Part of a small language model's weights.
Architecture: RMSNorm before each block, rotary positions, tied embeddings.
Training: a variant of Muon for these matrices, 124M tokens, 3791 steps.
Each number is 500 + 40 x the weight over the matrix's rms, rounded and kept within 0 to 999. Layers, rows and columns count from 0. Numbers have three digits each.

# up: layer 2 MLP up, 512x128, rms 0.0803, rows 375-391, columns 0-127
# down: layer 2 MLP down (transposed), 512x128, rms 0.0802, rows 375-390, columns 0-127
# gate: layer 2 MLP gate, 512x128, rms 0.0805, rows 376-391, columns 0-127
up375:529538519507552536589562543443504530501559501493526553476477510508514508448508489474473452488494580502456480573476559497508428485517451455539535397492558458493498481439529485564474528481454546510474462441539537485531500465516523484499439507468526510446390496519447566480507541493565480497532475505533567586489543539421436472503472526525500433512542472512461554555501463471507469495488
down375:523489514501533460471462434551528518425494465487512530484496490463453532440520560458519469539482539481499449570511530587455534467546461551489517537454484523450525504489521472500472497569438501510448464475536492608509442426545557499527506527472449496465446479527489582531516488461494574570535389476463556421521504474513460559449439486504523464524503464435514560520505537491466526443518
gate376:574459543524449486490505482534528462509485433510476450381482547456481534482538533499473513547452527572481443533416438461531575488542466517519471487489522511514486591491478477481520501485507501479484492525504473519501385508509455543479555557475521518494465429473532486506517535469445462538499483522455455538470548501542433495453557495466563491536452527515511508596450486492481500506553
up376:514469435563508525511490600511529484474475465520516541539504505550515525488494545461501498561447531490428546411437505488493453466491468547523453494528492519505460484482546480410524499537530492528518530488542534460521483530548544551573505586505491411478481558482576474528558505487471561552523522457498504563500426483549478455491482539541415476523531498496495470481471489523510449490504
down376:491489570553538553452482523520489489471507499557551453504497471468496525521465427430472521434444489512530513463533542540494565522460529480496534396547534491480482498526457522502489506561471550500483521552454452456507471458549523540422562465539452525454438525505439458496486619504565456433419500550512505528496485562446467518468579490520555480461563482468447498458506455442498507504488
gate377:498445468504500549514519470498586445547497490564535534495505588503526524429510456487473494483518497515516466540458504486471438493492493485525440489582486484497506474461520450472500525501559468520481470464475515502523575516452473489463472494557477528500479559537482453485464516478499539427378503498547480429519558532459562456574499420520447455511406531459489489516532442468537592448505
up377:512490486430449416468516504474533477455486469434492496496507483562436512530446544483447489458479536578507458534496464517492502474532470551521472523535473414459477544539498468498469574489502524593518472465494428454494444508455430503565516427510475493503504492499501508486418454526482475479491520507491591451500464416438445544499540559520546495455543552573525610532535509556545472515469
down377:503490470517492493460505520506532529427428504489491487475451504496469498479464499513487535538491436430500505535551495525530546528482517434514525528491461561413448515498615516522495499468512540464475485505577467469467416533565440514481499550444471559478590455522445513498508502522501403505500518396535499465529416481513402428481513504470456533533442408502537435453536494503513465540418
gate378:510414466436511532586520473482411489564489488517594519486502499553512513508527439506523501502504532537495396497521502549553516519575497501547566541463510484545509531480525475557444531466441503489424436493481524655482533529526498529536497505498555499492537588586490468513473497473529448504467495536510486518557546549480500480566485539611401530488473528474554517539517543479602597478494
up378:516468529511484466533484566486482462453537446475511472494554569475557491545498503508553425542506551539506473512459504528477573478476418477442542548547471518474533464498466494540477503570475510468449561507498516487441451481578527592521530431487582542517515578525452579516534530444461503471478449495429491546537401578518571570578524383489470477498451497418495464475553549529475523474470
down378:586490461520486574483497471545505443469508468530477474489594534473487559441505497536505557509493433462547476503481508520534528475568489503480535492490547521463426534568446536505533533465547511517478435503444510473505527499558513509490474368453489536426503497585521593475540481464511510520418519500483594617537479529531453522550456402510488476548504497484581428531529480528481492471523
gate379:519502505465511462508420509480522487497517536516504468452557508469471516464536494528459487460495391490557486509574492486527526474428518464459485536543560479496484531489514544533518499444541524523504543544549525562516511536540531454463467548486595582548468562479525458536502449500525497543481522535487511462495469484507543519487489475426440516546509586477464427424546478452557544510546
up379:506459563549568503473542483540512502512494526483534600562528427501505550423464462511519517484499518445538457477492464540535490539573540473434474525527454553546494515502570473519452527507446502466490400493498504541504504483505525552493486494618519578494522442578493527490506470512529499457472533495492520468477469518469498537494490498466525539589556518601513490437492463485560532514485
down379:577486486509526507490546420575489498560490555493520455477470469524418482508472484413494487519532466550423449544485494535511513502566498578460510449477467474430535497490496533415488473526493457499479498436490499498580480497409557534464530455489542540544537524537454542587475460553527513541505554511509503530451464486530491528493468523444534539428412523499546479476479528457507487519480
gate380:549504534518507506536534547492462490471501536508462519459484479461441537427569485473504448532513507534472550577512483471483534518528469428468491487533482459579562534537452469477528511475532532428414458473515451495459640529498548589554600561560512511517492534531496524493479483551558462484535482433430472468543585443449504486460402422446474562456526557452492468543476517516469525531502
up380:602530473554595539514488507523448533487479459418507489525486486441562490522467500474518481422527469513610521514471457522419423471579479510572480490444558511504457479519460524611472438593491527522537458526484550438468440499520522529515469467542486471439516535511465506422480499492500445604438448505458535471489476506496556521451599488560448566529456451468544493516525523456485499503505
down380:507569517539540481507508534462505466457479558467446456482559557570573486592519509491547496514510480540493561502555553582483459476510543490508450474595522530509621486559433488468487467453545458529450465586433512432506507510445513550449554515435537538419498565468506475513546531471452495420483513482438540529442424526457525486524497510500498455447479547443480536423482513508481472484548
gate381:530541457492505541472470479510489531532574479473490514462495431454494500508508488497564555527545550477516410483501498460533495473472496512582505505571531446480496502472584472477442457473553449464469522593470436451515515526561493567486484554425463469465455568583493479552494477534555522457513512401516549493559506526491557500495466540543553519520470454488481471572541415471529451575507
up381:445530468524503548486496533535461466499451459492430483517496456546501473521472454473507546503582487514469553537563491569359505495528508508557534492538518445498498524515538515539510508505487414440442419462583498463555545496529496499516537525519581534512568484493500532531517480544511509448570495547528470564540480506507554544592452539455505464478528482539519491501513528566496454515519
down381:482480482477411553502458558481543493534507467535480526502526609549458427493474501457453452500501511514522488504448455518510576461528509424465489481522480523448466505486475510483538526562565494574500474452504462587472529499483487527507442397509497535559487484453453527553530494505499493502473507495471554534485540491461497525572502501511419495495505467513433432423505436554470510484542
gate382:461482533574450491466482525511496527509449485537548459520520470460482481479474497512464508425543571518488511489495497535477481473521506488517537530532500474471457503497487492470526520459550482468535442501505423482463438458535516465485505581501520538484519453530503540530538487555548516500521501459498447555514516551537545428470480559381534556568551531501492525527519570529534532487517
up382:479479530427572470500457489518478499491446500488454491495509517405498488567481486521582475472503507501458514396502507501567510509527540523462497527494511556479497540500477576489406459519458415498562606597537474514533485506461534448529450467512519580537490430467491472520519476511494551491458480517509513522520554497475528474461509543565499518563479498449510548436476499466382431534573
down382:506501533538456498429483548538540507493513485488522464469514470489578472526493483480478517484507517465411431570469478517515491490517471534511523450500450496447594551477480512501489476520625495512478486455460416539490471536555508523503482456447477465472472510497544516486432514431524451483471476457477506492467430491477515543587486474441522520497541504524464453524459478496506522526492
gate383:541507488559572476474517439418477500586434475519546470568525535472458483482503475472523548529461509475510459461578549444470511517518482470472445457521509546510528450458528602541443500485469485505498533530446517474505474504534574466459460458506494540551515521442431407610528560500516539513516516521497463442430526492589466499513502530498522504467455475526472461462494475506440530469525
up383:568561545518419511489476459451538469483550542490540531478548472496498523484453509476458529503536542458422533510518459471479432523467554512496439503475473561542490431416573509537594480511484487472525467490539529454512460468567479534484492576472501472493509404489515546511464525520562503439472507511508569602493507440522562521483487449465497454497558542422515456462486553459499497524458
down383:534418494545519557534443488521498575472503490550489442471526496478579490476603482492469483501550574516524547491510503512488518449419580522558519481501511530528507539541491457534470485575555508577493528597480517495462544473512483486469462510480443434487518541496470485468516545518535427501509494493519457483561502488475535475472481483553524459574474418528496435517580511531499431489500
gate384:548548511477422543487442560463472496469488531483547459484524499509553491455492551490506530541420493504540481453507555479544504509540514496527538534492576467495469471515385510517472513508523478569474510539521479502425536535535559458461446485501537537463506462487481468518466487543447487504530500517556508552483499455538400556542566524564504497539503474477564548443469476433526507498521
up384:450476487488491525456514467484531537473495503592462511432496514528497472586531531510479527519500521468499521522572562540464534540450429467415494536553434408458492557523564484450528501558525435482457486525484496556514448463560477509539524574510489507502476540536509497522543505567558473518515501501438532502558505472511551525465461489509543529474468531514463497555461456534448434501520
down384:509515575497479508508517493521552493453592527480477494524505482465520547511517475507533599514487483470508537486501427485474470509476485510473455483519492472544504449543482436537500400529508535548487533515505461492498481566505501487512481477571520515453606459487457584488452562462533481454501441487510426536429501504453540575523404495484443450510575521446566540538515495435456491483494
gate385:498493502493509488545510512513510457539506518572500513468502396449441503473534462432522500484464501453505436534434478524426504530479545437502520552535518446539494475507539484453505435525498462532512375502487493471500464457496471470517521508561539484535495527415497475430535458543462441426541517509490560550568543435520489544520432493478527499550499468447500454473489581486465563518482
up385:504551487472483508568547554511505564483457488530466524516496470502542531472420444512568482487485526471472376519453514543424530474542518525445490492501492546504540524463584510503442499445532558472527486555512470528465456538464519527525490506551492526546546509486524514484541578476565497470517500589483468555510547504550525479513492508514597539505462506519505483460427492539466492597504
down385:503492508521498475547470545485474516550511498521544517503553478512560502630500426507523556496495478470491498485498534439591465431484466508455473476450398577511520490505516473592473472491494520529490548454519554467514555494520434488448450511537487503485551467483492514502452554445536576487523510498483440442444508537437527433536473481584512501515455435558490469547483464525462514476459
gate386:527494518536481510375531492556531505480429550539529514486459509470528481467499450488538523498463421468557511480467448538478470554502530535511521458496482493438483567456511471430570402523580528479427451465438524496476475410636452424544526624558502510496535497531495458511480498523534514498476520467490516465528473497580527540525500397478545577433536493512532452543512527458483498525421
up386:484487475486481493504442503476515528543449479467420578524478567404429556534562438463612493515577518493447546516543464485522471444523516434559550518514547544585534531495496519490436523478485510521528496573557472476563462551548480535495459469487552471552491569476521541485508445490451526458553530487525479569523485511511520481483468557496530392512429479446425507499530460530537474514527
down386:473493548506539458501619528582537415460487540531521578487492492508497469467518468512545510465499453457536487524446526461525483535482550475494553499499457470451593537490506531500538448580546438507513416518428501568539467493541479534502557521474497472486582479495529468521498582494608524461492526485495575486548458506570556455509518476524533519516410535544516408438450425500513491583518
gate387:455480561365466524468450483486516434493485495526482464429515469492520464488527449444428461413510448463535555482434481502483453555476513484553459494496505461514566508540456462537484478518488517479566613525415462426527500473461457598563526505540466471518519475499494469491463518481537441487515515501529449454467550531530485494513541471486468553444518476542519558473512561510521511489524
up387:615561487443518546566446528558432480492476510447496564518574488486489493507456529465463511547548524512405486532588471535538539452525501446519471501509445543532496476500445451502481556472512517485434510444484503528444509489542551432487468402497522503469427555554493488539462482506482530509540468512442550468556475477553522511485477566563451550513508463503441463505432553454439522374487
down387:530487488470483473537484470521506498422499452587524462483486510498431450393560525529489457506470526448529521452515492526530462445519535507446528439521578577438438483387546523517532507539503507562472493490540491454476424532517504501443462552480546492497506484435439507525481504540571452573468511489517524527499512567477494515494517488507516554558437479474555424537483447521465541498499
gate388:561510540578538520525515439580469460484482490487560548447462476547511475481533532475451574538489535501486515560521525508520520526478526462506486519509442490485538488549532494532513516553512430493461523524562507518449519491508443457603572510471488478595463503498523570513445477495446484458492497477536550450562507440505507486490522503566518438455495556448501456378542535508489561533530
up388:459486538493415458452494502451520489507463539513505535500534519483471521572484478510459483494376502476530449482531488413506424463505492475533538508450452422525483512496492508527468400493572497467463520561445494444534494495506468498497485515509475539530527469484557406523505551519466488396495499482509477537463505427499425470542492497576512480480503479487452494507528592492519515545530
down388:452505497492448466492498467540469517373454550566453552502517496524478514478435518542513521392505471516560522483565485460584472561488536576523548532529532429479500472516518463549535451500600495466472466502464455488474531491485483443554528437455503531459508507452491454519539500475524466482548467460521435577494553511559458455513493480500497427471459464528457499515551513538516515483530
gate389:422447547421516459598431446460447532472485515560511551490461505522553476498473535451452498486433467483428446475498491458506504492470474519543510472507461488517475529544524507522579508473494486488468414585503442521469468484548537544525474463556541497490533520480500473519449531499478473506573606508480480434466517539514519513576441494469498500400421501417541471411432492466424476547469
up389:399474565497499454586475520420454572513520488576508549510429522531467490443495512446492544486488494503493477506433433474528507542463492470537509426523456483452465515489534457496535444519465527461523459537558502528517519515534512530495483483481455580547539505527468517520460503510505508504561445437527422401494617571474487596537448526487532524435496526450461419382454534499449450477531
down389:497519495459520451562487503547544560570517410550543539452553574557528590511503488482464610477483534492512523453552483498517459511502509510492493545496438460546480567456555527492572490470447526490431551451476435525503528448507470534504461506467498554494534581479486412441440537522524459474504408454516428530521539547546555443497475463464440556512511466519565483459380474437504601532484
gate390:501501520537529505486474476464492492466499501472495586538552530532510500452466512547489567502493543538483453492484434496486461548472486457477475508492481427473480571464460476508437589407482443501492492533551435490544482456504491537454539498523494496521541531498469439456464593541536520508532508545577549522464479486464506496543481453576515477533462526503468445546571418499509552477438
up390:418489483496504486537437494567526577543480499415500508491482548454544449466507472493514520412590534496487530474430515525469570487477482581475494490436444540532529474489506548496438534520500574492469530464488490467494489560497424499535537502547483421506492463509490493453500449526509467521531558487562550415483503479493475583455470493461522472434563535488472501482494624505485445466478
down390:493516415546547515490470453517486465507426487453518491515527526473461502500475453465490532508590401480490453466531555489476466570566512532515487430506503576523489497499579474533541444453449504510494446567523472577560454563498464402460431547496458528443557458522565537527500395499520509455485512483588468499485516535539557473461481501474454485505540439511469557510484498513482430517535
gate391:435502472482503522544582436468457483434480450453430499487515513529476461487496505500437496443483509467493460489510515485513515500504487462482540515522546448531481546506503524489487429538407471520489525545473554446449460472507478500433509579541560475531496541545424524474490491486502432512580537526557498531487504560578479523468424574535489508485533502449619569504504467501402498478536
up391:463504513572545481498509451498425474546482516510505508377507529498445495475573474512450486394477537444491461463521540523468454565434460500476496474484511458513454537499504462413510488511452434528542480510537478517473454548521400492549518594504495571487535519521550532469449517507441562435516492455497493462588498567523519526575515505528489442515571489522534540491539492470536504424472